From a checkpoint of a small transformer trained on Wikipedia.
Size: 13 layers, width 64, 4 heads of 32, 1.38M parameters.
Architecture: LayerNorm before each block, untied embeddings.
Each number is 128 + 32 x the weight over its row's rms, rounded and kept within 0 to 255. Layers, rows and columns count from 0. Numbers have three digits each. The size before them is the row's rms in percent of the matrix's.

# layer 7 MLP down (transposed), 256x64, rms 0.105, rows 98-204, columns 0-63
112:120135128168116129159129194145064101081125137072097199160128162138169118120101149162160114139086066152108097096119169145151080133140154120140109089103180137133108122130172148068114145111107209
100:127091102149103106069146112144094095127153137165196146135121146177081079160158163111064121202181091141098096133164121125119133154109170128080113134156140192047118113147141098113122105152123124
083:114135126163129184142110132110097088142162114099141100113087146087154127179173128119108130103117223146124094175189179161100081115107098143046114152078106163168137119125137096115141151163108174
102:139154131116100138069145150112084130062188156088135169125144106067095153145115084147119136134141139096152188167169153178156155161102095103118069123123114146120146158143083057162093077165111126
080:135146110168087158087116153103075121091169161121126156106178085072121119085068146118036068125135143107125166147146091129140131140166159108125128130103109149062128086142137147150171060155114116
122:113153200121114094168119103120191147120049123129144126130154135092138106114094109132047116147179117115079152129096160123094146139074145140140159201129132145179088151094122086202119127150118117
084:162155123115156081155118083119102110126122169151184127152173161148169180101105113131095147120109135117149032103087111142112064156120062100096120096135127152161131182103055140082148140109140116
112:163117134147144106150146144132155130140198129097198125154092094127094143140142125103115041124149125149136141084109154123099111158203137212084162123124174130173178121172129096182122113086106121
111:145099085126112113068071097154118071099130100127120114108135211086110083156118122119146118172135102173108082133180114123066118154173115135120166141149137114115155143197151143127151088051099116
106:089125144144134086085116170096131110113176054071122154163123078100089107167150143113118150157168131139126140134081134187132079117122101132081156164053077148090167117114108162116122158071137161
119:115125127084135084132135142211153078101184120163094160106113071194141100093170157112108140131144175103094100129111151128118122125138063098135121095129174076133068100152180107170120129111080113
089:090119135125148116151181100134085124139160160160142126138122147116062148155116181137109133207121082161124149148071172129158093139116124172141131162157165113024116138121105150096105099083136194
111:136154126168186185187163117092180145072115080188120125127096183091120099153117116158181149145101119122105132121116128139121142099165170139123112187072129104093134071122097176148108194124126126
097:149086085095177192072133106172130088114150120183102090077088094115097150198089098140170131135135153102114131161178154112130110130156183098133121149119120123126096170124163177147141174096083152
100:122112169102105153146108110157136130116104116150175149126136102092190144137079087137085116139121120157105127102154083147130149129160147114129127121111112182096141102172111138178180071224139230
101:144110096146163056130105144124170146212104182134141118079137136176107100197151148116136089102147083128142122099111108101126099149102110142119125147153095127130109162108129179111113023186113132
082:132092123135177165168117092096139046172149176085100118114156132144111142090128154115094091135090136135099131121100102104143116117152147132142052169115130162143140176132141081050056159134186136
085:153128111151106129109127095084158162198129133160123080088057177152121101142089118163152140135149150172123096155130133146186101219130121130107163097108109133145099145118123130147131159134124237
086:203096132068112144128177143143132103155084153192142136095161115079164086152107150091197135167136126121120129142142214066092172114146119124137093136129153066105129104100113113142144086128113127
095:122067106121141139080087117101034144116149160143093160136090113131115134138177117126160099147207143075116121160107153063134118178129161121175118141153118132109188115184138176107122083113115159
088:162110108106112101155082131119070099152089098126145109171096107156137099131157132129070100090079152148104121112153104100161144089178135082076027097122111132156151165153126142071102102066140131
102:131136134183129209172115101098180153091142116149177171156168108175055135161113135106143181155134153183146187130144114139123101094121117153090200136120149113134124121163154180115152117115178126
097:121109109112107106143094184153117166152128111124125187177135152080080072171122111115134119127121080056104164145181151132130115112070107114112072161182119131080146118128138204116135177082107108
117:164116111098082163137156149135115057145085113141183140158117109175170104076107114111122134169145146181143131131112143108113120088139047157114159135111139115230088109109159170086153137135172148
090:100107132147147206130122137137159134139199210107068149127142145138134147209094136165187102109100168117162081116141109156128114137140121065096140145117070137106147147119107118141181181121145145
090:130128108188208110118136139150153118112096115081143126090165094132122116199136108216109170138088148118134064112120134111043110142082129190140130115123148124115164126113155165156119157083155144
089:090121106107088121084165131186120078154095153135146116191089130154093090131095186103124096092129163150167131106158090107179126128087156135173150120043084092145143109176124155128160120146180118
097:140056112125146132114075027157098101148170170108084155138170101165137119157117108098147213121137101136147139116065071132084136117091143101170138133153170141122097118126109134114116086153113100
118:115140165088083134106162160126151149091169088126123205139121148144133133152073164050113188092151150142153140079114053132123117182113115140151154139158134131081100146159143084077154116117078113
101:127187126106116112171100135125174209148123180130155117118157122194158164152108159143133170143095136123151118196114131124196100220119115136084117164102107162102153160126167123083113144134099102
108:148177164136088075119136137113099127140088169094150107172158088099125166126129096100111161126186130095063128151102080124139098134113106162160149159213132081103088125122086134078190102109085135
123:139120196113115141139105160120152096100171125116147107117131077105138103085107117150153129143189148103141071073104054147184122142153114191143163190139131151096134116157111140129122100033100159
093:147126092126158166150165155125133121105091131136187159137077088152158128149113194073105138145104122173038196149177152088120141112138103122176114163154106083140105115143112100100152133183165097
094:168149125129192154137168135127127147069182176134138133131109136094130106120136145138089165143135110120191141110105132102064156077111177138129142155082113146184167192166138044142109159176159130
087:180134152144172134101165076143103122129107160198106086084187135077115168136168118066132116153157117102135114151159128147139131157156087105096121216139099096156119144091130148126157143185185109
088:119081156147144154076097105109143128124163187082095116105140084105067145134165179123106139087099184120084092139110116112076095160156130151117140213143087164098111126140180169076114126112152137
100:092191101089102130111151118152141113149091122088104125152157117171140097111171122117069129135117130115092178168113118161163052167091135204114178116124111132072172132105077095192166128127119123
111:140083139161127146150075097091084169106181135175094143094168148102084094134129085135146121111142106140109080040144087140186155097185146105107156114158114144174092090122136097129182160123156144
083:110143080096107098123128088151138105117143146155128175140152119138102064133084166082125113106117137139121080115104134138154144117026083122100110121192086123076152093077077170078132153089114086
100:163156130110132139138148113078113106110124135165101195150174107078102117125119146122116157102107124124099152207137111077183089112074071128132053056105101180123092148087114104133111102113155158
100:081103097065200135150070152148130115094137148083108119159145163102108193109145108129119119128186146145180102109068143144077129142156086146086169129130150131194173106143131091165129156163141098
100:117174117127087086064123091157169168138154183125063122146087141142142119078149171130157177186057151132104085099140117191156087187157112145146135109086126127108116101165105095147123112137125138
092:138120162135182171092132134125089092108117069129085182130090139126123211173113139172164136105144103139115091145202160152121099149073062146120129103163098132087112166141094129122194104132130150
081:123159143125099199139114116137100099096109203152131104157094132121163089147104149134104167120171108084067135151148132164115142158171153133085205154084083101151113121142193134176189158148111128
087:083127112177073162156085136165106094141133117084134149111081085192173122182129141079181168103168118148102149121115095106176134135153140143058104093134177123175151149090104160170118103118148154
091:124130123135148077110104174127159172118089105103147123176142154130126168160123093157171177135079174121183131074128127173100111200119091108108149084188141158159130066092091166103121146114108181
120:135115130114188177162144073159107139098127168089106127129148106105094193091154162125087105195140110157087107148036137161116189137152168128105127128101085157102154116183134098176128129122157120
100:193127108133115133095101113182113176135083187172168075135082092133150091123142165115139091150124155142140139159134162117158144107107142163127074113157090186098060062108094157080161103129126132
120:145164156081130140109158137128133102048098119042160135139119062090177133113093066154117183140114176173148135130169162096110110119151114142101154103103104169102131154132166125089168154159086144
115:078094146133068109129174086142111200185190153133140077149164146128091170163101156077101110170135098118116128140172142121104169109102125188138153109079172102128088130130166161114158170151129145
109:082143116191164146069113145104113153145151132078169152107143100071062109118104150171139129118096063112180188143101194138113130149140151123139120106091149149158149091064129103134184116164121117
083:098181129104161169121112161104163089187109192120114150147098139198149139158168132140117095208128109211113159145104163137105115138110095120172140170160108121097096154168127162095135165103147097
107:144032132118119082145097138161103144110124165168171107115133126156151198140164115148137087146109107104130111089183132161127091160097123135174166190096109133170137117178109133122119055162116073
085:133152123117130088120116106154211122124105131149161159100134164135126082083096115076127124161137154109149101145132130097110094139178150163145106092146132067127204080200111129137130125081207075
110:154106168106133104130131137143121087165097149161154177103123127102089103113115153116125153161149124047133104117155140138105173090038076120213176057163122116093085104115089124138143132149111118
114:124090107101083075132103184081173073141107098106085133135133117120134103109093133110141118153121062088078108126137099162147140131151122119082171127179117116090125094122150113218207175123106125
095:168196090134147122161183115158133095178068160156138140108179138082095144100179107140141124161155079146113140177140127115185112165110145074106168121131139138168108084092132085114166155104181094
097:217142126143088111087140121150068105108164139170169121106106172145102067075159077143109221147149105132081113090138126150102130159111094167139089115149101125109128134101129154131111142136171077
095:081111171195118171189142153093142119159083125125107147139168126161085108120134068130075166111098123111137134108069182178102122085083148072102098104160127161154094180139151098125155169126126139
102:117134123084092129156123127107183165085154110141146112152116193161171093130209151158162213137094153118117106162128141161097111143124163143156082172164108113115167108162131046079111127134137125
102:111152127125196154071123132135157146045114166083145159180132162149171115067099109150127069143109151143138157163091111135090145141140108091107138151191112114132108102091138145080100103209136141
122:112153153123129114044099143112128134095130204176118098143083133183150071155126120160132168159154082189108091173110101141157138107098130147158164114116117139117064101170119185130127114180138085
090:189157170140135125103108137112115156163126131147149120109138155135077098098151110093162153154161100155114167180144162190126108169106131164140138117228152124068130142158117051160140157101143189
102:110107154169140102102130092144104109149091144102134141131158059067163114133090095123144059165085153181082109144103045141142143131081164164093115101148076181126103105173158108140159147121104137
113:059126135127138120131164130133080149131100129168142093141127109170133179151153105107112112123175071095057096088130114143170082198185155094109079125165102071134100129106113113128174087100101091
081:112135177155066127176152139119128107101103108103177157132149125122201130051127144099076145152092148144117191120190124075079136123127111167163119125157146101126136120174078184154138124135117187
101:155115131129192100159149095119125096092153148119111095118077112135122105186151172160174137131091124117105132186076110201116122157157097154105171126119149120082051168190097136124086170109156146
129:125115093111123180103128068111169118081161101137118105125142126179131077093083151134176120129094162131122185115159124089094133048135091149150163087084106058129152138093106124107162158170179100
106:153179118085204123085111102124118091145108120097131082070123137197107133089177114150124114086133138138154062114097206159109115195131147115105133092130124126107143186125152074158123119154160125
086:161174099126079166111133121116121172164104148157184127142048100132138152190142135157204142122144124175130123120116153156117165192082165092096151061079151159119110135132147114182096152114129129
093:111114138161125165158127124053141083105160111132161169112153105153106115106105071165114145112149167127156177119115114096115069192066093170171123072131142182117153175074129149181156136136147109
097:083173164157143082124191116135139161170105139152173157122155163094114130085126112142159155105125117081107154127151172088092090087153099143119154183130098182154106188165156131154053115078118097
093:150168137130165192131184167136136066154125114088119146061133163051175075091183133085095115071124092200109104098140115160091102130171099144135129143180128126144129113118144116125119122125131117
098:078111097135116130069144143062089166180107108124156097118123108171138162071107097095168137150130164189167109161129120114085094152134161111122149119113110094107174115130099072116131208089159080
102:135081103139121134166089126136127161120184121148158111174141119145095134117093086210131161106092089159091082155184111157157149163175172159140151065172145147186128151124108084099104141129138070
124:064142124117110149141130104181121097128131138194120162140090186193128161111078156128156115165173099102102121109160140120175086160184114122072125090071120162163128075158123097140130067153131140
098:120083088127159126102141112139135060148113090111099116138167115094144136185159107134151084091051170136143131151103113083128172085105064146153145123092167041170149099129134155136104156088167137
100:159191141115131113106122157145073117124160171148155103139090062194129106168106140125167166192092158109140161107145065146112110107174105137171156136174138107091136146181160102129141083190139119
092:138072103127124095183129088088159118099118134237146132133197110152112165089127119095102123067057143130144130100111105114083135176139134137117134148127098098144065105148115154134087073116118110
076:158112176150169143062183092147130108126140191069105150145119092122166104115182126094126163107132083144105155145145092121128118189141059156104105143150137183144126147057168150179144148130106151
111:119110152141170109122147126188104086134144068095139097139111171114140107153142139127183147110089145134097141164107165118149099050067132161077130100170121097128127068115165136149046181120116079
105:156134175172142098099097144123142077137062124126131066165097086198110105137111141105169086140110160101119123098102103153150163209158157086100103119167099130102151186122104095131159101082152148
084:136124143153135079166130133129055178103126120164185130166130111163113128095142138019133077153133201152144109116054155103116121086151111098139118124168086174125102159152147142151141142145127093
106:095106155146102175165150142127120084092168109084146163135056136108136111105128083190159216097143100131197103099130141152132126130071130124123139105157123130108138173173078117140172117189128159
103:152158129162130121140130122099061095139147096080154151095150117134110156190118114132120122119134190155096122077099213132140175177136162112164128143157103045093111104079132106093060140135148114
089:147087093147095127108157111058134155113149091128177077138137158191127147141163125160092133151164094160147124180142112150149145110103094206129145169127084108121157118130155073076088079073166123
087:063166198107134113150142132131142175143136168158135145109052124120156091135100132123139172115135125087143081093145209126110129176082132092101166131108116133136152097102188154089078125088070130
095:063113121133081109153151130106138102176133138176133149090128140144084186154130125110086159094170100153167165156081174150067122133137102151130153121071151093157078193123080074115118119091089105
118:132128167138081058141174167127108134164143139164107173148183097140169150167181164203127114158109145110141089119115169149098172157112136159127135065169090143150089120111114079168120080098115098
099:118163128086123132081154181159132153126153127111101099107145114108125154202143203113074043128122163111136169115131110166079108054132126076092139198115110171127160139108097140140111145148123123
061:171147061105101104156063204105158114155177142165145085096144162140129094069118082161132123158180078127098108118115158112143140108138099104077124111114095063128136142101135075179129159130103131
120:132103158127177124074144135190112169166138125127127108126131081141105053105128122160138117144118127088135144157118196074151082082152118104121141060093135142130119124182110200185091097171093128
114:156173106151139112088144111171098114136084167175113171094109116103115097064109107119131099139120115138125141073131117161092085178093184181194140169112160090138087134114132102171133149065183105
092:097141112113140129117123145114173128144152076073084156136059113119187166136095102060079104138108138140135187140142140154082152121176112116119181129119168120107130114217073094138113117125097181
105:161091125141101115051097120122120111120057138095159101116060104139174125148128114096090101092078095128173056107161144061176104074151123104153097120080133135157154110122174135130128130152157137
074:104103213180129162118084132164146155111115147146138095135159155181155151088149097148185152159148121132134127138090151140147181137145110119071125092122108234182088127162108150095153109094122132
075:094117111142129078151161082124172111144176131099129117107179188108143118087139179135165141109092094076065141186070108135136148146124107176184154130108146124133194139124121095175124111161070098
094:106153114108110133117122162138133141169125161106172111146135116148099110174149144152110088109198105138110148121142135108091170068236151084073145147094072099181090103105096164123104083153148109
098:151151145105180083051153139169093188097085178134128155149061088138124106150057119150144131146139097101113162114141115117071094124118152111145130158160115136145133100088091120092110096182154190
092:135099157094133115129123097040160150066128124122170149141088171158109173105098151121098185148151104129092142177088147113155102130169100159093072131134121141116106103098180151117186104142207133
097:152185141115089166113101131073162119103117135119118164190153120165109176165100106085139087087102168082166125115112098117141137089110102160123057141147223093120124129110106136145101155068164115
098:125109215142125152126172069106134144138130113092178140079143132061164104161136146135140129146085116097179118182161109062113082200153140092088121150112138147095175129142133085094123135147110097
095:118097128166130109170123055151116201101100106147106171106138179164102091191135158140071133145137146120109103133121127089161104140159108184152148215093106156134132125132064117139083150089155132
100:105179112121137076148148097139126165136071214091136114100125126125089176085148116088090081197142112140140137116045132099114138176154088108143168129154133125102154132177112144084137104168091111
111:095128114174155105174156107109052146102148088077130141170127169067120133118170055123112134124060111170117123149170113102134111115071140138128144068159133135078172118160105117165108159159159160
082:154098073178121150077134121171114131147179175122137183066114128117152147122083141156115104211143142132066142087130119100172162089183143148126152117149098122145146087132096186086122150119087156
115:124124160152234082144099124193067106118172145103042135134119168146149116191151111100148122141113132098168180120116108104105146119141100116143115135154157087091131110161167137122100125173103087
# layer 7 MLP up, 256x64, rms 0.106, rows 99-205, columns 0-63
097:128089160132167102121180100118149119193108131151135112180121099102097140118077116138121173106107126152092128134146109143171159139076170121098179170116171154185155111083089127048079113089185137
087:142142121082080125090160133106200106136111193152147129163071140159082142142127134173104120101180102145082145082064070094110167156118131128170148125132180095099104140128079134167135096145177115
088:167121068146115199125104133144100150113139147166179160148173105159130178135153116163165169144107148138093111067097119154102080134116152137123123180101161176089187158121158143173190166087114146
088:134133164070105097184123122076185162210136182100129116151080143117146112143127108110121175129052086068156117089138167139092156117101108114132126130075123160121082086121131099114175114106101133
108:193142179135128110204123097119079070120154150050210105115128145128181139077127086145127135136136119169137071112159156098134132086149134132101174100096152108109175146110168161130123148110136111
084:115132151112122188108125095101137117176142054180095126089150090134098064142145121075136094154170100105170200153113116116145133094129172135097173137098129091102154068103120114131049101129115126
107:114140154130174065077156095171051141075153149165152108083174130171121144088138126172148134109105137130119153089140137135117149202082128056109122140111115102099154127067064117129121093115117124
106:161124150169127074169066127129081141104164106130122157150079126125124136142118078160095142149104135120103161085118170133080100127182064154145111125151142098173117198132162182121082134097207119
117:136145168063101144130127136143164162102120097084096139080147127118165184105193109095160140129111109116056113122140108129126100093079091117099144121085063170112158124088121087143150121108186055
106:153139102146044108164090145136132169157101115129094086129098146117103108054129156144157128120094100116101140153133157150149146082187124161101168054171116100108155194113119152092130069109174105
090:146165116111145116093108181149106173113128145063083117067092137100130113095133108107159176107145130092150113101196173176126119114117131142097089122174093189130164155152118112109149124073063068
095:147067098164123116154130128140154129120099109161160142136057161142117160123142098140090188071192051100149153120112129121144138118103174150112182126154111176093128070072083166102123137090162133
102:185074158144109115094143154176150102180134087157105164146127124117125140092112119135122089155118143123120086098144108099125083104131107104146153086102120064118069095089013140090169149096119106
091:155140108137112202135156122122078114122155145136152145154168132173058183129151114167077098141128156151046113144084118094096093130087143139102132116073161128135167221152096125140103138107144105
107:120089125120123129152148148126149086147155132113102125160142124213110104151123106147136133183080097176058170163115177086168093092079151095155149161071142170127138167116077167088081156118120142
085:105141115094097134114085108179089146130123127169108145145073127170151040127105075063148151147117065086151157142174163156135154166062131159137172148128097133094152129126095127144122087140106073
082:136127075160117147118079119113077054155148096087144155138139151149186077169094107161157143115174096121174104117121142112127185180110083123149136141154097077098142099064152143171148133099162085
090:177122070127169127126182122143137097106156113130177139174102102073105137131167123137180151108116097024114149121154057077142135118135155104144134079132135085189102093165150158127149100119148124
109:154154144083105083131083167122092182069132127124121191112146100172145123127112120201150199095119120132150122084084119067172109115136160143141094161171136190128187119182146133127115154131110122
091:131140091107144196097112127086113129112164140122082063092130128143092157082106077153117143126166143081198126150085132191144182169053142077159145112091128146145097127110111120090143099107099134
092:130103117086093144165064120035165131201113102149143077100150123141157139157090122155156111121115103110141190151081133097138174135102139133170176163137151151108127162100137130141145086163079073
097:134090114082122080153093079148083144138169122169143157093120083164082092126155131086164137118104141150163144125108132166142168088201100152144124157159143134084083119141194154140083054092121157
112:141106126070078098123110178128097166165061092140148155108134203147121109090089086078139159149152086116093159093115134113105099091178069126115136188140118062104145136138154160167137141129157131
101:153098084141122150150184141106148148077112097141155197158122102157211151125193171136119139076159111108150143108095190122171109134134178079142152129137116102180142130112123077171157114133174105
091:166137143142139179065067140064139181081120114107181121176083125191091093103129133138120128100115082104168150124113197105147088161139121072119148155111165132126125128143125095146166151149072100
102:136134129141149102090153091105111147111136106104078087058127092084139145123137115152095145116105104088093113207065154078079142097174106100095098140144161171078081124082139088133133146129063145
100:081158088115113118129137167150113131215168127173123128143124196127126137185190108154142152101139116181090087074117172131173176128105132086151086101124106122139151165146101174118126166077144166
103:135138180072096146093092147174093149085158097117147137172101137099172122140121127120118081081154126142144100060105128144150106134162171171194178126124152172153116162075092122173159119106074087
092:162145153104128077108179134133173095141106148130098162157078134118135102071136110072075072122127145125063122106144183145112130113089092103130123195142160105098157101117042178115105096128157147
101:110153122165134114149139130152180157142148085096101071143167137141100078106142119113143147130114199122122178048122144079191110103088107096176099110202099063129129139170142135116113114142110082
121:171128164115124111093102130133083131124113112159116123174111125084117102130104142118164165129120131090124097098088114145101148142075056161112107091071181109125158096137072183110231088109126079
101:205087151127115126181059154142139049132098112114108124143132085165106195129126109130088080100105143098124128091170114172101088165130115138133134137091171056137134136138137170158089109117152080
092:103105094109136120105127099110177073157126100118156076104187067130153129145132083085085163151129158113077151106148137139101110107118153153105169158049120109142187093137136084090085099059117114
094:107145144168103082142093082093113133115138087069099167099125093202132123149120074151111101077129106137134119180122159215148161130135140092106143139149120134106178129099113119173149043125139171
090:189093102069088149165143171076078159120159124161104144154156161114083115094134127155097114151141116160133123084137156180131134090165159112091182146079140079125164092170132138106142179186126087
109:137173072148107142111116112138081123134133131184126134078150063093087168115158104154162137121151108211058105124103125083133110087130163145139076118123123107151092082142086118067064121126099138
113:125125099125152108184114129040159114133172122152152136103183138187083105072126090143161144128208161143079132137140104167130119058144116096139159126125128160195124100107112123095082128157106158
107:106136141135107136122147136100052138110130083141090140086083160122090163110107071111119108062043104095172103092123131167115136112180158099096138128092109048128148142111114071123103123119074140
100:113148146110124080092104086143176098195122093140114140151166054110125147108173089107172154135115099137124060102189112093096162125077078098099129087139178145165160102103150130130114107094083138
092:131174108148118065133174093140065128110113085187127135093160135121179131077155104068194159113062146111111110145162151136112121164141138073197105128158102125135181093136135150144102115159151111
105:101107100116144126134120116121148174105144121224162129150160092129120065080139088134102113099127178054126132127111138140084141107139121119058145185136131190104163087073173150127129115108083166
103:099092133176047110077094119118158113164104118133175094122094130082116152154163131118177169114126185131117125077158164113097201151131093111088144145125148088108160113144135150149043173111112119
088:110093139115138120152075143081114139184177126140100087127154124126137134113133101175172136096173079144108130086166150082118142192120198090146151094198138105219164142124153148113142161107109121
083:181106110181110116161158132088078156182141081115089163114175148099123138103093127195103111193143139095141134122113155152096147140143148046119102201106143098079116085145153163119127130149128167
093:149095138165077131152100084085100162056153090147167146150102095135155163099120130100133105148091087055168135115086082128131113117104142132106184083190126168134071176165134110115152120118120085
113:158103162059121135126088161089135146111114115038144128158079136085156111144168123125181166135117136135110061108089141149115138110134087121137139119095072116111138155147203098171143106064155084
099:118084101093120175124076089195107138144143041096104052148174125152118183092114102122121125139184125081143150123121177172140096138170086090127125129126105086135127144081084151130123097151119111
111:172126191082089103174098147121138116137115122058096099136105086143135142123141089167151194124083146150149138060152141161151135116180100127091172095147164169161186180130113133156079129120091133
106:104123172140064069119105150086148151121077124151134036158165134113141096127187096147177181111156152139161161136110116132151094077139120119158158062053134143127108117108157153121149165147125110
111:048166147111076180136071131082132131116143117129127133170186147172148090106141110139154186115142065137172191076147168121124137080164117100116128132102087131076152090091111101096129146111134136
087:112106091131159126139125123092048096157089132130144117124145139145157094062145147099181130093168090114058168138089086076127172150167066133123160093180091120137128163125133142075143125090081115
102:149131058179108124144064167155133106114138114101150103131131089090100151063100078131106149134118088136134085087179144134076178068143094195069163123105127122124112156175123144139089113120163135
088:062161115113144105217120127142141154136102143130170113128138086111106146129121139118209131105138094091163118075167113074157148158145080103122132110078177123126129058093109103146081148110083081
109:110114127175089127120102092182115146104150106149138145147161147105173150039136060134121101134154121115116168129189117199101181118088106138148086142110164144065108143125093105110103197133128167
115:122138148072122172175146148102138135143152138100126098109136186066140140130118113065151141139154160125136182129129179119179137079115093133168167138146149202155112128114089188212121115092177133
099:194123143150073127141109133128129172125156115124073118185127120124116154129094192099191119169068176097137164162123149097103096124199140193128138135086155104146086172155084111140134116106092098
099:116133108143121130145127120108045105196163091107194133137183107106120195130145067157095159108122107095122138111164088141082089127122134116090179078103107135120104089121076153163124173143148178
086:132138144121118061105178094128118088171105137107117156149146105125165145175098088100193137126111095141138161082101172152056099074106059115163115134102101212147111106145118095143139173102135127
104:189144141174079079148116131104094095095106116078150104183139142069147125133136120202112157062054169143086147133112106145118105082110095115167106143132108144152121169134130090078118180121112140
106:181129070183162185128129138138135117099145093117151132133185054156095101087156155137106109118113102136076120127080059109101132095047140118149126131143134104115156116150159091156081123090071142
114:119148171135086071127136157120140122158128100128152150127113210157180159123136128090165118106143154106131141172189137090204107176104126160109096155146161122148170082097141179152155175058115146
091:112111080146117111189173125177145118144165142098097139171164143130169149085046143211129143102155143110167091088118104084116142101122123128094121110086142124206131138193142132161129119144161092
097:163102148162133150168151147172099125128175117114118138112210164138125150109107116163124125135161033137115171139117102123121124073167154095083096096163193159101187142080101150173170106135137142
105:153091161118154142123107162081106148107120144142166208143122147130114127095123083121104103143085068043115085100148124111067104117064178100130134123122147142081169094121108082177147146086108095
103:128113131189119067076123104157156109144101093144137152150048153146114119124136137174130155113082124082111113125096119152142084129113165125109149091097156172072184087076130097194148084134187106
104:120042132133155081130095074132109133144144094071172153207120122157152132152152098177154154114153148102121173145070071140119123120111068123176119134176160128125094150151100120095110133142182099
112:127151139156091151160128132113140103063134128186131137138120134100108131144137133081165150190171125106115167106152122142168125145101114092111076143097117127111113062155029200147139175062094145
107:168093100190138154178190142108081179193169131181161159132138164153160157120122099168132152136130169098118117114155074112124178069149120179086112123087196116127112107139126141144130108122090143
085:164150090151167159157047131128060136120072100124125092123151084101112113145129121150124161158172099095130069158070170115131098087088104119124133099118120088119103125090153061163112135058131109
093:154109134137166120118108103141183108073115136062166036165155115114115162075141128105139136166104147111147152083139137185059151173109144061177094153106156119083107114155125092133135106097117127
101:121161038112117145108114112102153173108167105159166137134134102140160143159099127133147178143083118159133160143084171114168124102157132097188099097066224140155157166084157120157154151128141142
098:079129123166166114214092092172165113110195100138162119101162160149136130092115153164138148099060118088128109153105138160133168132144157127171123152122123115157065138178098188123155160124109074
101:158053167110113117125082141127190092117125168133153159175178175123073126124124121207160165098108102095169157132105175112135085128127113165111103132132096112174098188066148104163141136114123111
105:147144167139115093135100040150133157125159086140143178122209177115125129131155107181126157112072109133098089104081074168114104123163088146123136115127093181109145200099111126124106150109090161
114:165148137137126139154181118117126154110084130169143163180146138127149146120124125213143107038132120135127134153123111126123124073186137153093161180113102206083063116147138148158165117084167155
116:104125155105131058098181115152132113133108117096099135165102153082138146137117108079156158076148111108088126052177136116134077126068103180136134107148112102117096055097134111161120127063141071
104:112151110094116076079099123132107158090161149118114136159224171078155144105135069107136157153127118104148121137193173083122102119082115138144089173124112135169126096100139138084089171131176075
098:103096130076097168072093168144096119152170120085169062166115079087161174091112121127169095135153135150119089170111164086103071141104096111121120188131103110137082121116084102127183097127132121
076:163154166169190130115130150099129155099110122102071097131153078082160151106149057126145134110144117091114117140070107181154171131093096118065181143165104152119107094090197120156169152119110133
095:113162166121146164121119142120113128158136060107169149159162123137065096137187130137093130161122078073111084142094182189118128131103143160095098144101165158076143109083147112126145184116053094
101:125115120126077104132110144112150109180095105106107146154175092084137168136159156113139086173182110122159145118123122112100139166111110114167102124122185059147112104122088176194142185053104188
092:150133131104107108104141120140193112092077140090166172200205147112138146127109103178153085121101095141132170141083118038118114141126162113135083079112138175129160111160134158094116158118153085
109:137103086119129134077086126093116116112156129188070090093169127105098146074120146136125156131138177130102185164077198145154098136202155123159063131118107139105103191105111135177123124117158135
097:166113117164084109184154170120107161101160125174179094111177144126156170098162134150127205177128133144133116155100133093133129076150111112114164111142104205155063074071127101143124154138131150
097:047130136148124109112162120126153146126129126082124078055102118110094136097146116082159115126124098108105166106105157080160147202131198144130117149087068138098182148126190142148091109075137130
093:138125095111148097048082111089069130163130121082154153067129109138181109117148115126123094184143155130118131168129157071122143107083105095172093159148096078110084107187135144156125066103097131
099:185122178136149160190168143182157114136137100175196105091137121054109119127153118083130140153162149117092177146158138120160132106127181158075090122121159149093190165117132097150117124126071133
103:157111135130139093144142105145095122084150084149144159157150142173171171152149099136189140105147191116070105120138114126096108148196122189169154083093138172121201135076099156109152165104165110
098:121158188146120101108148106105158130096085114147165166168078135094081126167048102166132124116135128128112187111158148107117119102135109121138121132142143131088102157083075166110215155064183112
092:057070138158094100118151078136082098144125166104142116163078083141044116123099124117105105093109123139119131101153096110070083140096166151131125115126098164094127154114064129064111075105154114
114:179162177127141103131153172127127164147117107117104092090174129105116095116152104164163105110087102101089148110130179230201125131125145111157146116101118151107120166144112180173079109153147189
104:154126149162118132146113153172199111075083124107128157107097146089125097102129091142115090069168101133117222122126164182179076147071153137166139140153121131125136115145137147183132156076170116
098:151131105133167162138096092207094125125088088142143135150151128100077153063096100127108073154142142112137123084092112120122099101114065120164126149157179145179154140149147109068061167117169091
107:167144146111097097084093120144082182152058134074134117136103109090097135117093117102148132104093129142068099161073157141150077137099083122155100196194089174102124126121153136094151124093091106
081:088117103129139104084121132138197102140147070098114173108131144144126114156174073108199125103140122198110115087148154119105120083162130067146093166161145079119116080138169144125122138102204163
079:122165116103086184069118150134077173200132152156153123181086099146111146128112116129111082142130185140119140082154098153121118112136149090111099152119088138148077069146104062102063113138179132
098:163111092100106116156126096070160117118122143062150161146101145112126159101111186171164155092128103081110117147153203171104150142157105079062113121132081134136096098182152189138155141082133147
098:182162122131096135168169093176163098126098140082131094147181117086147077103094160140157151155161095052101134136111120092143127184161116176153148090120087107205169133113102175107136125129119101
097:153145092115106130183150129140089149150164094144134189147104162126141119106153132081119077163151167135077128189077099095143101143109129075183160107103164108127118037160090084117091132103107161
092:132157099141110121124132152161155209124164180077121130122104156079118196143144090186121126089113160127111139138147166144113168149137109116160155109147144167155162126137122161138233084107147061
102:108108205123072109130105111140085115135175138134149222153171160120100123096160099133107128085144074093106072158078157108102161116153117133094159122106123099157101134125169132125155144106204166
101:108093110177187166091119140096157190129134114184147157147151164136115127148171095160122083124198075149167116153148184163172193110092096067144162089112126151121095111131126137166118124112144107
092:169161158122136075190112147124089108127103113162079128139132087098092128141138071176102143117169094161091107032134163146111112075124122098167142133088171140109147058093132149136144163162162133
105:155141126115089171086078100121093175123116114131150133123107096150162127088148106063133134166155168119145177166166107176131084124103132060115130168096204158116091131149170132109174107052113114
091:166074142090089142105084111152109114141100122128130164109165140178139140162107129091157135161092062067165127114136144105133091103158106109176127162114112149102092192090083081175128059131135070
106:129142111106073151143103160088155114183153110150211142090091103108087156107077113151143182105154147149101086121146099148165158141167154094090133131094190158067147112128138131145199158104115163
088:164128128181126069140136114162132119132095134130116142128085156150143192125156116210078110155131096100100169111094107112143129107144141055126120162107182154194185133142149134055145137135063131